config.yaml
d_mlp: 384
init_std_down: 0.0121
lr_head: 0.00532
decay_fraction: 0.649
doc_mask: true
Each number is 200 + 40 x the weight over its row's rms, rounded and kept within 0 to 999. Layers, rows and columns count from 0. The size before them is the row's rms in percent of the matrix's.

# k: layer 5 attention key, 96x96, rms 0.22, rows 40-63, columns 0-95
# q: layer 5 attention query, 96x96, rms 0.235, rows 41-63, columns 0-95
# v: layer 5 attention value, 96x96, rms 0.153, rows 32-44, columns 0-95
# o: layer 5 attention output (transposed), 96x96, rms 0.255, rows 32-43, columns 0-95
k40,131,190,260,201,213,125,214,154,205,203,158,135,196,196,201,239,264,286,210,210,224,176,236,174,251,165,147,198,199,267,151,202,225,176,283,143,248,213,199,286,78,220,252,159,258,164,217,123,225,228,178,204,123,172,136,161,196,236,164,201,211,231,250,246,203,257,177,183,199,203,231,181,211,162,244,165,223,220,217,239,204,108,169,205,171,147,145,197,193,199,233,220,202,209,191,181,200
q41,136,256,253,176,183,250,211,226,147,242,239,208,192,156,201,214,117,162,132,182,207,240,211,181,214,230,195,214,158,202,240,174,200,220,187,186,148,268,268,193,149,215,179,144,255,248,101,177,172,161,171,205,147,247,245,158,203,265,200,296,256,193,171,212,161,214,172,296,128,124,208,224,215,176,210,163,222,225,232,196,229,222,200,172,226,175,190,142,217,218,264,137,230,208,134,224,169
k41,135,215,266,159,115,206,154,236,178,234,154,157,188,194,218,149,258,280,149,232,206,203,172,236,243,187,208,187,243,218,211,154,108,213,250,190,179,160,175,253,186,249,190,123,210,213,205,212,232,207,181,237,175,223,238,215,187,211,180,212,122,100,214,199,152,187,177,294,202,231,212,168,207,154,147,214,190,170,270,186,225,318,232,214,287,216,198,167,210,209,212,192,157,230,143,228,207
q42,132,230,114,172,180,203,133,247,184,184,269,196,207,223,234,262,191,238,197,182,203,194,149,166,160,220,151,181,214,207,140,275,214,217,145,194,204,206,164,165,270,264,115,153,234,192,237,209,283,152,168,143,163,185,208,126,152,173,198,211,249,253,186,208,256,207,209,295,190,208,210,145,199,187,283,279,194,167,234,199,248,196,200,200,153,234,194,221,243,164,254,180,136,185,184,180,241
k42,127,171,225,166,206,187,266,244,290,186,182,243,216,148,153,158,184,203,241,176,137,197,156,203,190,187,183,217,229,248,142,185,164,247,175,184,258,226,205,202,293,205,198,202,218,85,252,187,238,190,171,192,228,202,280,174,150,198,194,200,208,187,170,139,199,201,186,178,179,177,202,145,306,183,207,223,251,225,263,181,206,148,250,224,234,264,242,172,119,117,264,201,148,175,195,199,171
q43,117,184,209,84,165,224,174,253,182,194,172,166,203,193,135,244,249,193,208,226,214,223,295,99,217,165,252,182,118,218,188,148,188,242,157,195,208,242,239,156,169,147,129,208,236,237,211,243,254,223,205,273,199,212,190,150,154,195,230,234,202,212,165,192,293,287,193,181,176,217,190,239,161,222,133,201,221,256,192,138,185,200,177,218,163,262,241,193,160,238,160,209,206,246,191,189,177
k43,118,157,154,156,154,163,215,204,149,180,262,210,227,270,264,140,252,210,209,278,245,210,218,238,225,240,216,160,247,224,184,174,160,233,194,255,226,268,234,186,82,153,221,208,217,177,197,181,195,214,161,176,204,157,187,166,177,188,108,229,133,167,144,246,251,219,241,174,225,294,190,195,148,241,203,237,215,235,242,190,196,164,240,190,154,268,167,182,175,167,234,249,164,209,143,162,201
q44,133,283,144,216,220,229,247,190,219,277,160,271,184,165,138,217,163,177,229,145,207,216,216,222,157,172,164,231,218,222,226,176,172,124,182,214,264,224,219,250,186,191,181,243,205,248,185,236,228,222,214,237,155,257,105,158,174,238,229,174,244,163,220,169,181,193,213,222,141,232,109,192,198,228,204,257,226,200,198,197,205,186,164,123,136,163,184,204,98,188,241,215,198,302,247,182,158
k44,121,218,190,207,279,189,246,247,168,188,280,206,226,196,212,210,249,188,250,199,224,135,251,262,225,190,154,213,252,167,187,200,89,196,255,210,168,153,191,258,222,163,152,208,165,237,163,198,226,214,199,172,138,189,188,265,196,191,231,113,218,162,188,140,252,308,198,231,147,231,179,208,201,193,268,173,261,146,210,155,205,258,213,230,133,170,217,201,133,154,192,218,160,212,190,159,157
q45,125,204,213,191,214,210,167,194,216,247,221,195,191,218,200,217,179,198,250,129,227,228,180,275,253,188,215,219,147,188,161,199,170,248,217,142,190,198,205,214,264,161,197,235,164,211,222,263,177,124,139,158,252,200,149,171,233,187,189,202,237,124,235,172,196,207,223,182,258,229,187,227,234,118,183,177,193,183,185,163,166,129,207,198,192,214,201,287,132,231,258,88,199,126,277,307,239
k45,133,212,273,203,187,276,202,172,150,147,236,136,170,190,254,216,135,285,232,132,261,171,277,226,198,154,174,224,173,131,205,234,201,218,192,206,246,219,203,171,224,190,220,246,245,250,168,246,214,150,253,163,195,272,232,171,230,129,203,178,174,156,192,190,162,178,269,215,195,220,251,217,185,191,210,194,195,186,207,209,176,80,173,264,185,155,223,137,205,210,254,147,127,176,219,183,218
q46,138,178,237,131,200,188,220,258,160,201,208,270,277,153,161,153,196,224,247,137,149,168,157,197,202,189,164,268,146,201,257,251,132,191,201,162,173,206,198,228,185,219,227,200,300,195,188,283,154,242,206,122,178,95,196,211,221,252,228,210,212,169,162,201,223,163,215,194,235,248,178,278,191,145,251,224,188,195,190,236,171,215,146,126,178,194,209,293,208,191,154,217,205,240,186,186,188
k46,134,183,153,259,152,224,179,227,168,234,202,169,215,96,188,180,228,134,226,185,230,191,217,172,210,165,235,285,221,203,163,217,253,183,277,326,142,167,169,251,151,218,210,242,221,164,260,185,235,203,226,184,181,229,217,287,158,148,208,185,206,234,231,224,147,158,260,228,207,263,166,165,214,130,213,184,263,225,152,171,197,130,197,194,197,151,139,251,219,203,172,204,193,199,146,180,213
q47,118,189,152,213,221,217,182,259,225,201,145,178,211,305,106,200,177,146,211,142,199,179,156,262,239,295,209,140,154,186,180,157,246,168,203,232,230,267,215,274,123,229,230,171,169,282,254,236,206,177,128,163,216,201,227,223,223,185,162,135,217,198,206,220,257,204,235,203,257,208,204,188,212,192,157,180,210,250,227,193,181,247,180,215,147,187,247,145,185,161,217,247,185,126,167,156,177
k47,116,206,214,135,312,218,178,207,200,217,218,177,181,226,215,249,226,202,172,134,202,202,213,209,180,154,179,175,211,204,223,189,221,225,247,152,260,204,236,159,184,102,205,202,238,183,231,208,147,208,191,214,156,234,203,211,118,218,155,176,193,148,216,243,233,138,257,246,246,235,178,153,214,197,195,147,219,251,158,254,169,222,108,169,182,265,141,191,253,242,209,320,231,141,155,244,162
q48,126,216,217,230,156,222,216,148,181,202,202,217,232,212,170,202,178,102,286,262,179,205,293,143,174,257,173,142,172,216,170,250,241,290,180,227,152,151,232,191,229,137,124,171,152,223,174,243,231,183,238,212,176,145,196,210,251,234,141,233,187,178,169,232,225,211,240,166,310,233,206,131,195,180,139,242,214,147,175,190,225,199,211,202,164,200,169,204,240,145,181,168,271,189,208,238,200
k48,117,245,170,172,288,287,189,213,200,194,220,236,212,218,223,187,265,189,232,197,167,146,230,169,256,153,246,170,205,172,188,124,261,152,115,272,241,242,164,188,190,126,284,253,204,235,153,215,166,229,248,201,274,204,206,207,209,176,142,205,180,180,244,170,177,157,158,151,230,147,242,167,144,177,142,223,171,227,195,140,209,232,182,253,240,256,229,239,211,150,180,198,150,179,240,194,191
q49,119,230,211,243,229,193,100,207,215,218,264,187,188,268,177,230,186,163,187,234,265,191,165,199,208,125,100,233,259,198,211,165,188,215,138,196,142,230,204,179,233,239,206,147,193,250,154,188,181,250,250,225,217,177,172,243,238,193,263,215,186,189,220,174,225,165,128,205,207,152,168,219,220,262,108,100,164,255,246,217,183,197,164,232,254,208,200,183,231,217,194,211,144,198,244,99,217
k49,119,189,232,220,281,245,168,211,170,210,182,209,177,283,165,206,179,231,166,283,204,235,185,195,252,179,203,159,191,208,247,198,149,181,134,152,149,145,205,230,170,197,186,200,142,222,226,190,294,115,239,195,194,127,241,195,132,225,193,280,154,204,193,178,124,218,252,227,201,214,103,226,267,254,186,141,207,220,201,185,157,199,190,183,113,180,261,187,243,185,231,188,209,220,189,241,241
q50,120,249,192,242,139,236,164,155,134,210,130,162,269,193,196,86,214,193,184,206,254,102,150,261,186,200,210,177,194,181,206,127,237,247,203,174,235,154,202,195,184,124,175,226,300,272,220,197,224,140,241,211,209,178,238,204,207,186,144,177,197,178,194,201,235,221,121,190,234,210,258,194,166,180,223,166,155,192,202,210,181,220,253,225,158,221,240,208,211,214,217,258,197,210,239,305,178
k50,119,220,179,131,181,202,179,187,178,194,217,157,179,246,346,179,245,182,212,165,171,191,241,169,183,184,198,133,233,198,194,218,236,171,228,210,214,236,220,176,190,175,230,181,231,121,173,202,176,235,244,195,173,251,285,189,204,240,203,259,262,266,133,242,161,194,198,126,265,203,233,165,266,198,209,201,126,191,151,193,151,235,128,244,177,180,268,254,144,230,185,149,220,163,213,171,157
q51,135,235,246,212,247,206,134,148,254,145,197,168,193,238,185,192,226,167,283,300,179,207,152,158,223,198,221,236,210,181,208,100,165,98,182,132,191,205,163,223,238,159,211,170,160,234,205,211,105,228,248,206,181,210,172,167,214,165,212,173,198,228,176,226,179,250,264,188,198,168,280,209,217,199,269,208,233,184,147,222,205,227,273,180,246,198,153,125,242,131,222,217,165,230,217,218,227
k51,130,220,273,205,220,138,205,141,264,184,233,184,181,204,208,201,251,199,208,153,264,220,181,210,181,222,253,181,159,210,142,123,248,221,158,177,193,232,282,188,204,196,197,251,171,236,181,256,202,177,207,193,120,155,199,263,171,196,230,243,176,272,230,195,164,193,182,182,227,228,207,163,235,170,145,202,184,133,213,165,211,235,238,60,141,216,195,156,222,182,132,208,186,227,260,185,299
q52,141,187,145,191,155,153,206,214,290,221,148,186,223,243,185,206,203,232,239,259,227,249,201,208,153,218,181,203,205,155,188,168,185,252,202,243,258,220,186,211,147,247,251,216,193,222,129,214,142,192,203,199,165,192,111,245,176,192,250,140,199,202,201,239,116,186,214,211,223,137,267,267,261,203,165,221,232,280,119,192,226,292,206,215,170,156,188,141,202,184,223,170,198,179,198,246,99
k52,137,213,137,192,280,196,171,147,209,245,122,141,253,176,214,146,221,156,185,144,214,233,249,228,142,253,186,170,186,203,194,218,151,276,199,210,177,200,176,241,201,197,223,215,187,295,179,175,167,262,211,191,219,219,152,250,196,273,163,266,213,188,285,197,160,276,214,210,209,137,204,187,265,234,224,148,219,181,159,247,183,247,159,163,236,199,183,139,242,193,179,164,119,140,189,178,240
q53,112,138,156,182,245,255,225,178,172,223,162,172,194,260,180,198,190,189,215,201,250,234,173,100,198,241,259,186,186,185,232,132,200,250,250,166,194,266,189,202,159,209,184,198,198,206,183,245,244,251,196,186,175,149,196,196,206,145,169,153,263,203,206,131,187,230,159,171,136,229,201,274,180,152,205,214,206,196,225,264,177,157,213,296,287,186,171,191,211,217,78,207,148,273,213,253,232
k53,115,170,204,104,172,250,145,221,202,217,206,183,241,169,228,166,237,232,205,237,255,158,227,114,226,229,299,228,221,243,253,163,158,212,241,150,246,235,230,166,153,187,140,302,169,195,189,240,186,151,189,235,153,249,116,179,186,210,202,141,229,287,202,220,162,159,197,148,217,235,201,247,181,257,257,162,213,179,233,251,150,189,189,154,184,240,203,138,171,215,178,176,207,217,172,182,225
q54,132,206,186,267,201,168,185,249,188,144,224,191,211,226,173,164,243,263,154,134,175,256,236,272,228,190,214,207,166,197,176,211,200,207,166,241,141,166,252,171,177,183,78,210,190,202,176,163,214,161,206,159,240,220,203,201,192,233,214,250,222,247,224,164,175,124,200,199,293,246,166,247,221,217,188,226,214,233,174,172,150,162,148,249,157,240,198,186,165,219,250,278,204,280,77,202,174
k54,129,181,230,196,208,251,187,225,145,158,213,139,200,221,231,211,218,185,213,241,181,265,143,220,145,182,163,227,272,153,115,224,226,232,131,205,178,139,195,192,200,201,208,193,253,253,207,142,204,263,158,165,286,176,299,177,214,231,234,168,200,222,180,167,221,192,274,147,225,224,189,203,145,208,206,214,251,227,211,148,112,217,231,166,254,163,148,166,215,211,236,199,280,157,105,204,201
q55,123,252,195,189,160,203,166,165,211,219,201,178,173,294,185,231,123,182,168,161,132,204,148,246,282,188,248,236,193,44,236,200,217,240,237,219,202,274,157,192,182,200,241,250,259,207,208,203,196,226,217,231,157,189,201,174,204,188,194,228,142,233,175,154,207,204,207,115,202,244,103,201,245,183,251,157,197,235,214,242,121,215,200,159,194,163,188,205,266,227,187,183,243,197,228,162,224
k55,121,198,164,207,181,224,189,193,204,217,199,235,175,173,222,133,194,248,205,153,201,160,169,213,206,156,217,266,225,134,251,156,234,201,246,246,283,149,179,221,179,148,197,156,145,208,131,279,187,169,257,247,219,126,157,163,203,281,183,197,249,163,199,259,195,220,251,246,186,213,145,184,222,176,235,114,196,254,232,193,197,117,206,146,169,183,239,194,210,318,202,237,224,184,220,145,197
q56,129,257,146,256,210,193,219,204,203,232,194,172,167,206,180,272,220,212,94,313,188,286,218,194,180,181,138,199,247,221,138,158,214,278,160,177,190,207,194,188,172,146,205,192,254,218,244,225,199,175,230,137,181,208,179,243,170,188,214,231,237,197,152,223,206,157,239,92,167,153,187,254,201,180,214,214,219,200,239,276,252,143,205,206,240,205,220,240,148,219,174,134,160,252,155,141,195
k56,126,218,117,186,162,161,189,171,193,224,196,186,169,205,184,226,207,190,214,225,88,137,215,188,185,165,199,199,245,241,231,168,222,225,164,196,196,125,214,233,231,249,257,159,186,230,200,146,130,211,236,191,255,194,171,174,186,199,143,190,214,282,201,167,148,188,189,239,189,215,218,327,201,209,200,153,257,233,306,263,254,205,241,206,116,258,178,127,205,216,224,189,167,240,204,153,212
q57,134,142,166,255,201,181,217,213,185,150,231,273,284,230,280,196,180,255,122,189,238,252,198,221,160,229,276,244,210,235,266,166,212,158,248,124,248,212,195,169,260,227,179,199,131,175,237,179,247,246,214,208,210,156,215,157,197,149,201,227,151,231,286,134,186,186,158,207,168,146,212,200,120,210,147,216,171,209,191,189,146,240,182,183,213,141,123,230,226,203,251,203,180,159,204,205,196
k57,129,217,256,217,220,216,229,145,202,145,200,224,189,191,154,189,164,210,134,125,197,205,249,99,219,299,233,225,148,196,222,191,119,245,210,176,217,196,174,161,153,235,155,199,160,160,199,165,250,196,200,159,253,178,225,139,247,159,237,141,221,196,225,185,207,174,186,171,160,231,227,174,227,256,248,174,264,172,174,185,216,276,161,216,290,200,210,226,152,253,239,179,305,179,224,202,248
q58,108,194,134,281,204,155,193,216,234,184,188,210,213,180,188,158,204,163,207,263,233,178,247,124,192,209,178,241,188,193,155,271,131,208,159,240,220,254,133,173,136,200,157,327,213,104,220,257,242,185,241,200,223,167,212,252,249,201,177,204,146,226,185,156,171,211,201,195,122,177,236,190,146,172,231,189,248,108,194,256,220,270,178,215,198,237,190,151,218,227,205,152,212,221,235,202,193
k58,120,236,208,195,219,204,255,180,114,217,198,227,166,148,205,152,265,234,179,217,147,269,199,172,187,226,210,245,183,236,258,231,204,173,159,228,161,282,226,244,238,201,167,196,250,238,217,160,258,152,149,152,255,162,170,223,127,164,203,120,148,248,180,251,245,242,180,186,255,215,197,175,192,242,187,149,125,146,139,236,124,193,264,212,196,233,290,208,181,168,178,168,193,204,192,186,239
q59,120,251,228,221,228,201,172,222,219,279,220,200,257,199,207,203,232,156,279,202,242,130,219,145,171,179,227,252,156,205,280,187,193,142,233,170,174,231,182,257,181,213,184,114,201,193,225,276,284,206,156,157,176,256,215,256,175,120,169,243,225,169,111,117,172,213,197,197,196,195,269,175,200,206,197,173,185,255,208,198,223,227,212,185,193,154,167,231,130,124,181,266,221,167,174,162,196
k59,118,189,187,204,208,166,161,242,151,242,225,174,214,146,213,304,191,202,154,201,230,200,177,172,185,169,173,192,223,309,215,114,200,235,236,178,220,222,293,186,170,133,237,183,161,268,285,273,192,174,231,193,151,256,214,224,229,241,201,163,206,167,240,164,185,92,200,191,137,219,187,157,241,240,217,156,183,154,124,161,234,236,217,201,164,212,175,255,199,142,249,216,202,195,215,178,218
q60,130,276,180,230,206,155,173,232,267,208,185,171,205,167,247,176,181,255,242,188,228,235,178,160,107,260,143,253,186,191,201,141,214,148,221,177,228,178,170,174,242,186,250,229,189,124,157,216,257,216,182,106,230,223,171,169,251,224,222,154,239,262,188,198,220,158,226,198,163,256,155,185,225,137,220,99,168,151,191,256,232,250,210,196,212,217,214,227,156,186,229,246,145,217,193,275,137
k60,118,159,234,274,190,232,205,243,170,198,247,176,220,205,114,200,222,179,193,200,181,184,207,211,138,239,158,221,187,147,247,154,242,108,200,145,197,164,190,217,227,220,256,214,168,190,254,268,214,229,244,138,189,256,187,271,183,282,198,113,246,155,193,205,237,240,114,182,212,219,253,189,293,209,250,195,214,183,180,219,149,163,204,205,162,233,150,188,147,219,164,129,158,198,218,197,267
q61,127,171,192,213,216,216,214,257,208,116,173,209,192,201,215,284,193,164,210,203,180,177,178,170,212,216,201,209,158,266,198,219,226,151,240,157,156,144,138,187,245,208,180,237,209,225,171,201,178,207,166,206,153,217,155,237,272,186,299,269,124,181,96,260,249,197,158,230,191,192,83,185,232,135,217,271,199,218,162,187,197,249,256,259,205,234,198,183,216,239,138,243,154,195,212,165,198
k61,130,98,172,203,263,177,132,228,183,235,239,209,171,199,200,198,158,203,229,190,213,317,208,140,201,247,223,280,176,154,151,180,162,164,194,240,144,194,197,215,220,162,180,203,202,119,204,202,198,193,187,197,209,227,200,193,184,274,164,178,125,228,196,198,156,163,186,256,169,219,195,196,181,161,273,281,200,255,230,178,210,206,218,195,191,201,254,169,212,197,131,310,196,290,254,163,247
q62,123,169,199,177,156,274,199,197,185,289,281,211,154,167,210,137,188,194,190,209,185,214,208,268,210,216,198,125,191,193,242,241,203,216,230,217,281,218,224,167,236,204,152,250,185,208,183,204,199,225,166,243,160,168,183,169,178,196,222,193,242,169,255,214,166,266,173,247,179,186,182,124,234,139,158,213,265,207,107,284,169,190,219,179,134,266,197,230,178,136,158,149,229,308,190,171,172
k62,116,243,197,179,159,230,266,179,148,218,177,241,145,148,181,181,222,230,238,150,175,182,221,257,237,223,241,212,271,151,170,227,232,253,261,186,246,140,179,189,228,189,186,242,185,160,216,183,235,215,133,228,155,198,214,196,236,241,134,175,322,161,135,188,211,250,177,129,185,162,154,225,108,202,210,260,171,186,214,184,240,270,182,228,252,199,257,131,212,197,130,171,176,175,182,215,192
q63,119,326,143,167,149,202,224,248,212,169,226,296,254,165,257,203,229,165,232,194,244,266,226,206,176,188,204,236,182,181,208,185,219,204,144,199,149,190,217,271,160,167,173,202,249,142,223,208,239,205,172,270,204,171,191,166,168,198,169,187,139,154,239,201,158,165,242,218,204,146,135,212,238,171,196,191,243,114,249,283,176,200,235,175,192,235,254,171,174,174,120,175,235,171,228,206,137
k63,116,305,236,234,164,185,255,183,157,225,180,254,128,213,217,197,236,221,184,226,175,169,208,121,189,210,223,222,164,194,167,157,177,179,210,256,251,198,171,219,256,135,241,200,222,251,148,163,280,264,206,176,206,178,174,262,174,205,123,211,196,163,148,218,261,181,175,277,166,220,263,237,196,170,218,215,193,176,203,224,216,255,233,115,166,197,165,248,141,171,226,140,204,239,109,168,185
v32,093,222,199,246,209,204,199,172,191,206,131,162,135,250,152,181,240,128,213,200,187,227,149,238,217,172,204,200,184,217,225,214,246,172,261,197,165,186,217,197,254,209,198,212,303,209,136,181,150,160,237,167,199,196,148,129,253,246,220,159,198,160,259,191,234,249,238,183,161,243,158,188,114,194,292,167,227,240,216,185,204,184,214,149,180,181,230,321,144,171,219,189,182,235,143,272,250
o32,101,220,173,161,140,212,257,234,146,165,291,240,185,144,212,161,204,233,136,192,184,170,209,271,167,187,217,211,142,260,213,198,185,186,229,192,145,190,156,195,207,146,244,196,190,146,124,143,194,194,232,192,318,204,178,208,252,208,182,240,202,256,153,147,194,234,142,248,154,220,213,216,251,221,207,242,294,207,193,179,103,254,216,196,264,185,230,217,198,213,177,193,204,249,123,206,196
v33,101,187,159,248,207,169,221,242,153,176,164,232,165,159,193,238,230,228,230,149,129,208,167,302,259,226,146,205,101,207,183,203,168,199,174,199,242,211,180,218,134,226,169,218,200,160,196,190,254,205,202,148,223,160,213,139,215,196,219,240,155,256,253,168,224,142,285,206,217,180,247,247,242,180,248,215,260,162,188,299,197,155,190,249,120,181,217,197,149,168,218,257,218,150,130,183,196
o33,118,146,187,230,209,187,206,195,205,200,175,126,222,267,204,265,147,242,158,239,216,220,181,238,145,221,110,212,175,248,249,212,150,220,157,211,193,177,179,165,222,172,204,151,126,187,222,166,251,287,159,251,242,214,153,207,196,127,182,236,262,238,182,144,223,149,166,145,167,199,155,199,259,284,272,174,161,279,220,189,181,209,245,247,134,192,216,193,223,235,190,205,184,244,256,148,189
v34,091,156,128,202,223,187,240,228,242,186,278,174,218,193,227,184,168,207,166,159,250,251,197,239,200,320,174,240,194,141,140,127,184,244,198,235,226,191,213,181,147,150,185,176,187,191,174,178,234,100,193,214,214,241,185,271,220,210,191,240,161,248,109,279,199,174,162,190,216,143,217,218,205,224,212,222,171,159,250,153,186,180,212,170,158,230,154,184,224,167,220,289,165,272,237,196,142
o34,109,188,286,146,217,214,150,200,275,140,179,215,181,246,177,250,229,208,237,173,196,133,170,141,204,220,162,207,185,192,184,161,219,137,248,150,201,198,230,261,281,207,242,210,178,236,223,201,193,238,179,180,177,268,94,168,207,160,255,176,162,162,199,237,226,255,220,228,208,173,189,126,167,123,194,225,226,200,149,225,241,192,226,199,106,208,221,189,222,209,184,298,173,162,285,178,215
v35,094,226,261,162,217,247,228,194,216,223,58,165,148,216,174,141,108,230,223,182,191,178,248,208,272,158,232,233,181,273,244,210,252,207,237,225,203,220,239,173,177,252,226,182,137,194,207,203,200,225,199,269,163,213,138,237,244,216,158,221,196,225,158,201,181,203,176,229,201,243,116,187,118,242,178,182,175,168,212,197,146,252,207,145,209,155,211,150,231,187,195,226,195,226,305,161,183
o35,111,173,257,98,199,240,221,201,192,246,179,215,187,164,152,176,178,248,156,223,218,195,180,177,271,223,202,193,240,148,158,218,174,226,275,167,200,229,240,201,184,237,160,243,220,198,181,170,106,200,170,305,189,146,223,220,174,178,211,206,206,206,234,241,150,261,177,230,169,196,240,220,182,204,198,207,212,175,202,287,169,185,184,157,272,152,212,229,269,186,173,74,249,138,138,230,239
v36,094,278,197,277,216,238,217,177,240,181,164,190,216,224,213,245,247,198,269,280,238,137,242,164,147,197,189,252,218,256,191,232,188,156,154,180,157,198,197,161,205,207,234,215,210,178,198,114,186,162,223,149,128,135,217,202,223,197,128,163,211,215,226,226,195,180,188,172,333,202,245,158,157,201,211,206,175,148,182,145,119,163,207,222,132,254,242,193,218,273,199,177,182,170,224,228,162
o36,124,229,187,240,207,229,216,161,195,193,166,174,140,206,154,164,254,161,233,180,252,225,206,218,205,134,187,182,198,204,140,166,292,201,176,203,177,199,266,226,148,107,241,229,242,193,229,194,177,199,284,149,258,161,158,163,179,265,231,237,165,228,195,169,264,220,182,191,219,233,219,253,165,298,146,127,195,162,190,176,198,154,125,185,182,212,182,292,271,219,187,218,170,259,230,159,186
v37,097,212,135,220,293,181,302,213,221,233,254,216,229,207,195,202,194,180,241,263,216,111,218,164,82,212,174,166,179,238,203,193,231,247,212,186,289,223,189,256,230,250,129,232,188,233,192,206,243,222,244,169,144,248,219,178,210,206,198,239,165,177,162,171,159,232,171,243,174,237,136,203,156,190,223,159,190,188,138,208,206,225,209,169,117,210,197,180,128,195,213,205,182,124,128,230,217
o37,119,193,204,114,159,184,213,180,204,207,199,172,155,183,132,254,208,257,265,228,170,291,244,167,203,119,222,190,195,194,127,194,188,219,157,253,218,195,130,197,175,129,235,210,214,199,244,275,135,177,140,192,191,131,141,249,178,140,213,185,263,197,215,200,188,190,240,213,256,245,174,277,201,242,153,192,236,237,205,263,253,193,210,215,212,243,115,146,232,187,192,176,194,254,211,186,243
v38,093,210,146,172,263,203,185,243,158,199,250,187,189,267,133,247,230,220,134,322,146,238,198,206,228,186,191,180,180,260,273,220,216,182,177,174,244,162,242,139,247,184,168,150,157,220,145,182,201,263,219,218,181,195,208,191,204,202,155,199,172,170,175,161,166,204,259,205,178,239,196,166,254,220,177,299,126,98,161,214,237,183,259,145,242,247,199,175,228,232,207,145,174,189,194,193,231
o38,097,212,183,225,249,162,218,210,139,189,144,211,179,162,215,192,199,155,202,285,209,158,240,167,206,204,153,187,217,190,268,208,238,228,178,271,175,180,238,233,122,129,206,157,256,184,190,251,165,155,132,258,213,171,219,297,197,214,216,238,199,180,156,216,184,200,194,192,238,185,204,128,247,201,89,136,204,160,275,215,223,195,208,266,255,140,150,166,184,210,172,261,274,216,241,202,200
v39,088,201,218,162,198,187,173,287,168,207,273,210,263,168,124,142,240,117,248,240,148,158,154,210,231,169,179,187,248,228,256,132,238,240,189,170,145,234,253,204,199,198,200,211,198,155,217,210,273,187,148,196,200,258,169,165,228,208,170,260,213,162,214,154,197,142,203,143,221,241,235,150,202,257,188,151,175,243,238,245,230,147,150,139,158,198,256,175,214,244,218,273,182,212,196,203,122
o39,114,128,158,174,254,235,243,222,212,235,232,168,184,293,147,214,149,165,205,223,224,153,223,153,207,203,165,146,219,216,245,246,223,179,216,170,251,216,202,216,214,219,220,150,189,196,185,274,214,196,238,161,127,191,247,165,161,174,214,135,298,227,211,160,205,210,173,189,168,207,122,195,244,159,138,198,193,194,228,170,179,237,212,200,287,203,187,194,245,158,230,251,193,275,103,118,265
v40,104,279,209,172,252,224,163,218,140,260,242,155,100,220,225,263,178,197,166,156,207,250,219,225,258,200,249,149,142,109,154,177,234,262,155,154,116,199,206,262,142,230,216,215,212,241,194,220,199,181,159,185,133,258,125,247,190,165,186,244,266,232,222,182,196,195,175,182,234,190,154,275,224,168,149,231,242,165,231,210,192,210,164,196,253,170,239,189,181,239,202,198,213,171,210,153,216
o40,122,211,209,237,204,121,150,209,256,202,181,140,233,187,221,135,190,246,233,254,189,136,225,161,196,281,194,168,249,150,213,160,208,149,260,173,222,195,204,223,289,167,248,246,210,156,156,202,218,261,208,215,243,192,179,203,159,233,227,158,237,211,151,189,194,223,218,191,169,229,266,145,248,149,205,202,141,122,153,269,184,244,284,159,166,217,160,130,176,184,225,130,182,230,251,234,190
v41,113,136,120,176,218,136,269,231,227,227,250,172,238,188,220,265,242,261,157,254,219,208,208,198,261,216,189,218,185,186,140,229,182,216,186,215,178,178,143,227,270,169,193,144,155,169,205,193,277,143,212,201,238,195,180,258,182,228,183,143,234,224,283,240,154,190,183,249,262,172,203,151,145,222,138,209,161,218,158,146,214,188,208,289,227,123,239,155,244,212,232,184,195,220,131,170,212
o41,133,196,222,249,195,151,154,172,231,219,160,224,186,199,220,163,202,201,188,226,213,190,238,183,205,166,246,289,210,129,229,226,177,150,174,232,141,248,249,206,140,236,272,228,204,199,261,199,236,262,182,220,161,140,148,216,184,263,211,273,115,181,179,248,267,144,222,201,167,145,99,216,171,103,170,249,221,180,166,205,211,172,174,190,217,192,152,210,223,281,168,255,223,194,236,152,194
v42,105,233,140,258,162,252,172,236,209,180,164,211,94,254,117,272,231,217,156,113,212,195,200,183,234,189,231,192,190,219,211,261,232,254,230,216,188,227,166,201,165,218,179,204,267,239,178,187,262,192,205,132,205,199,209,292,193,235,267,197,111,204,129,198,247,153,192,191,159,184,188,188,174,237,173,161,139,177,246,192,230,186,125,274,202,188,165,240,225,200,215,232,171,249,185,139,181
o42,111,200,230,157,165,226,257,216,206,229,243,224,213,236,246,179,151,186,285,189,218,189,245,196,156,235,196,164,153,161,194,219,108,236,199,170,203,216,243,251,258,221,246,180,188,235,234,139,275,231,231,259,188,217,118,179,191,179,201,231,153,137,285,166,147,152,217,237,199,208,202,166,218,151,187,142,215,230,172,235,229,271,162,196,244,167,183,207,146,109,120,151,265,187,205,173,166
v43,099,209,205,224,206,217,159,136,174,210,267,195,207,215,189,147,187,173,179,184,138,163,173,151,275,166,182,169,104,260,176,240,199,191,164,266,227,222,207,311,261,155,145,194,109,218,246,207,217,188,178,284,166,195,205,175,207,194,208,166,257,223,163,198,250,216,183,135,267,173,249,201,211,185,220,240,168,179,163,208,217,124,236,271,175,214,239,254,175,196,169,186,255,220,139,258,185
o43,105,221,153,245,172,168,255,191,216,136,211,247,201,174,239,161,241,154,162,242,166,252,184,167,132,210,190,224,242,212,209,286,212,201,160,244,276,172,116,197,162,226,213,217,196,149,249,204,228,224,282,202,109,148,192,216,169,225,187,166,190,258,204,189,207,236,158,185,160,133,220,165,198,225,277,81,173,157,218,228,229,207,250,141,210,226,170,211,203,190,195,241,209,222,267,135,218
v44,101,168,238,189,205,307,259,171,161,177,191,191,142,222,193,232,158,200,263,206,184,264,169,135,221,156,229,194,230,141,161,136,217,210,208,231,244,160,245,169,160,130,162,166,221,165,263,231,178,250,224,234,132,221,158,227,249,172,232,110,200,256,200,150,213,197,274,248,180,141,160,181,231,243,172,163,229,241,161,234,214,194,200,235,169,215,232,168,187,183,188,193,180,229,315,163,224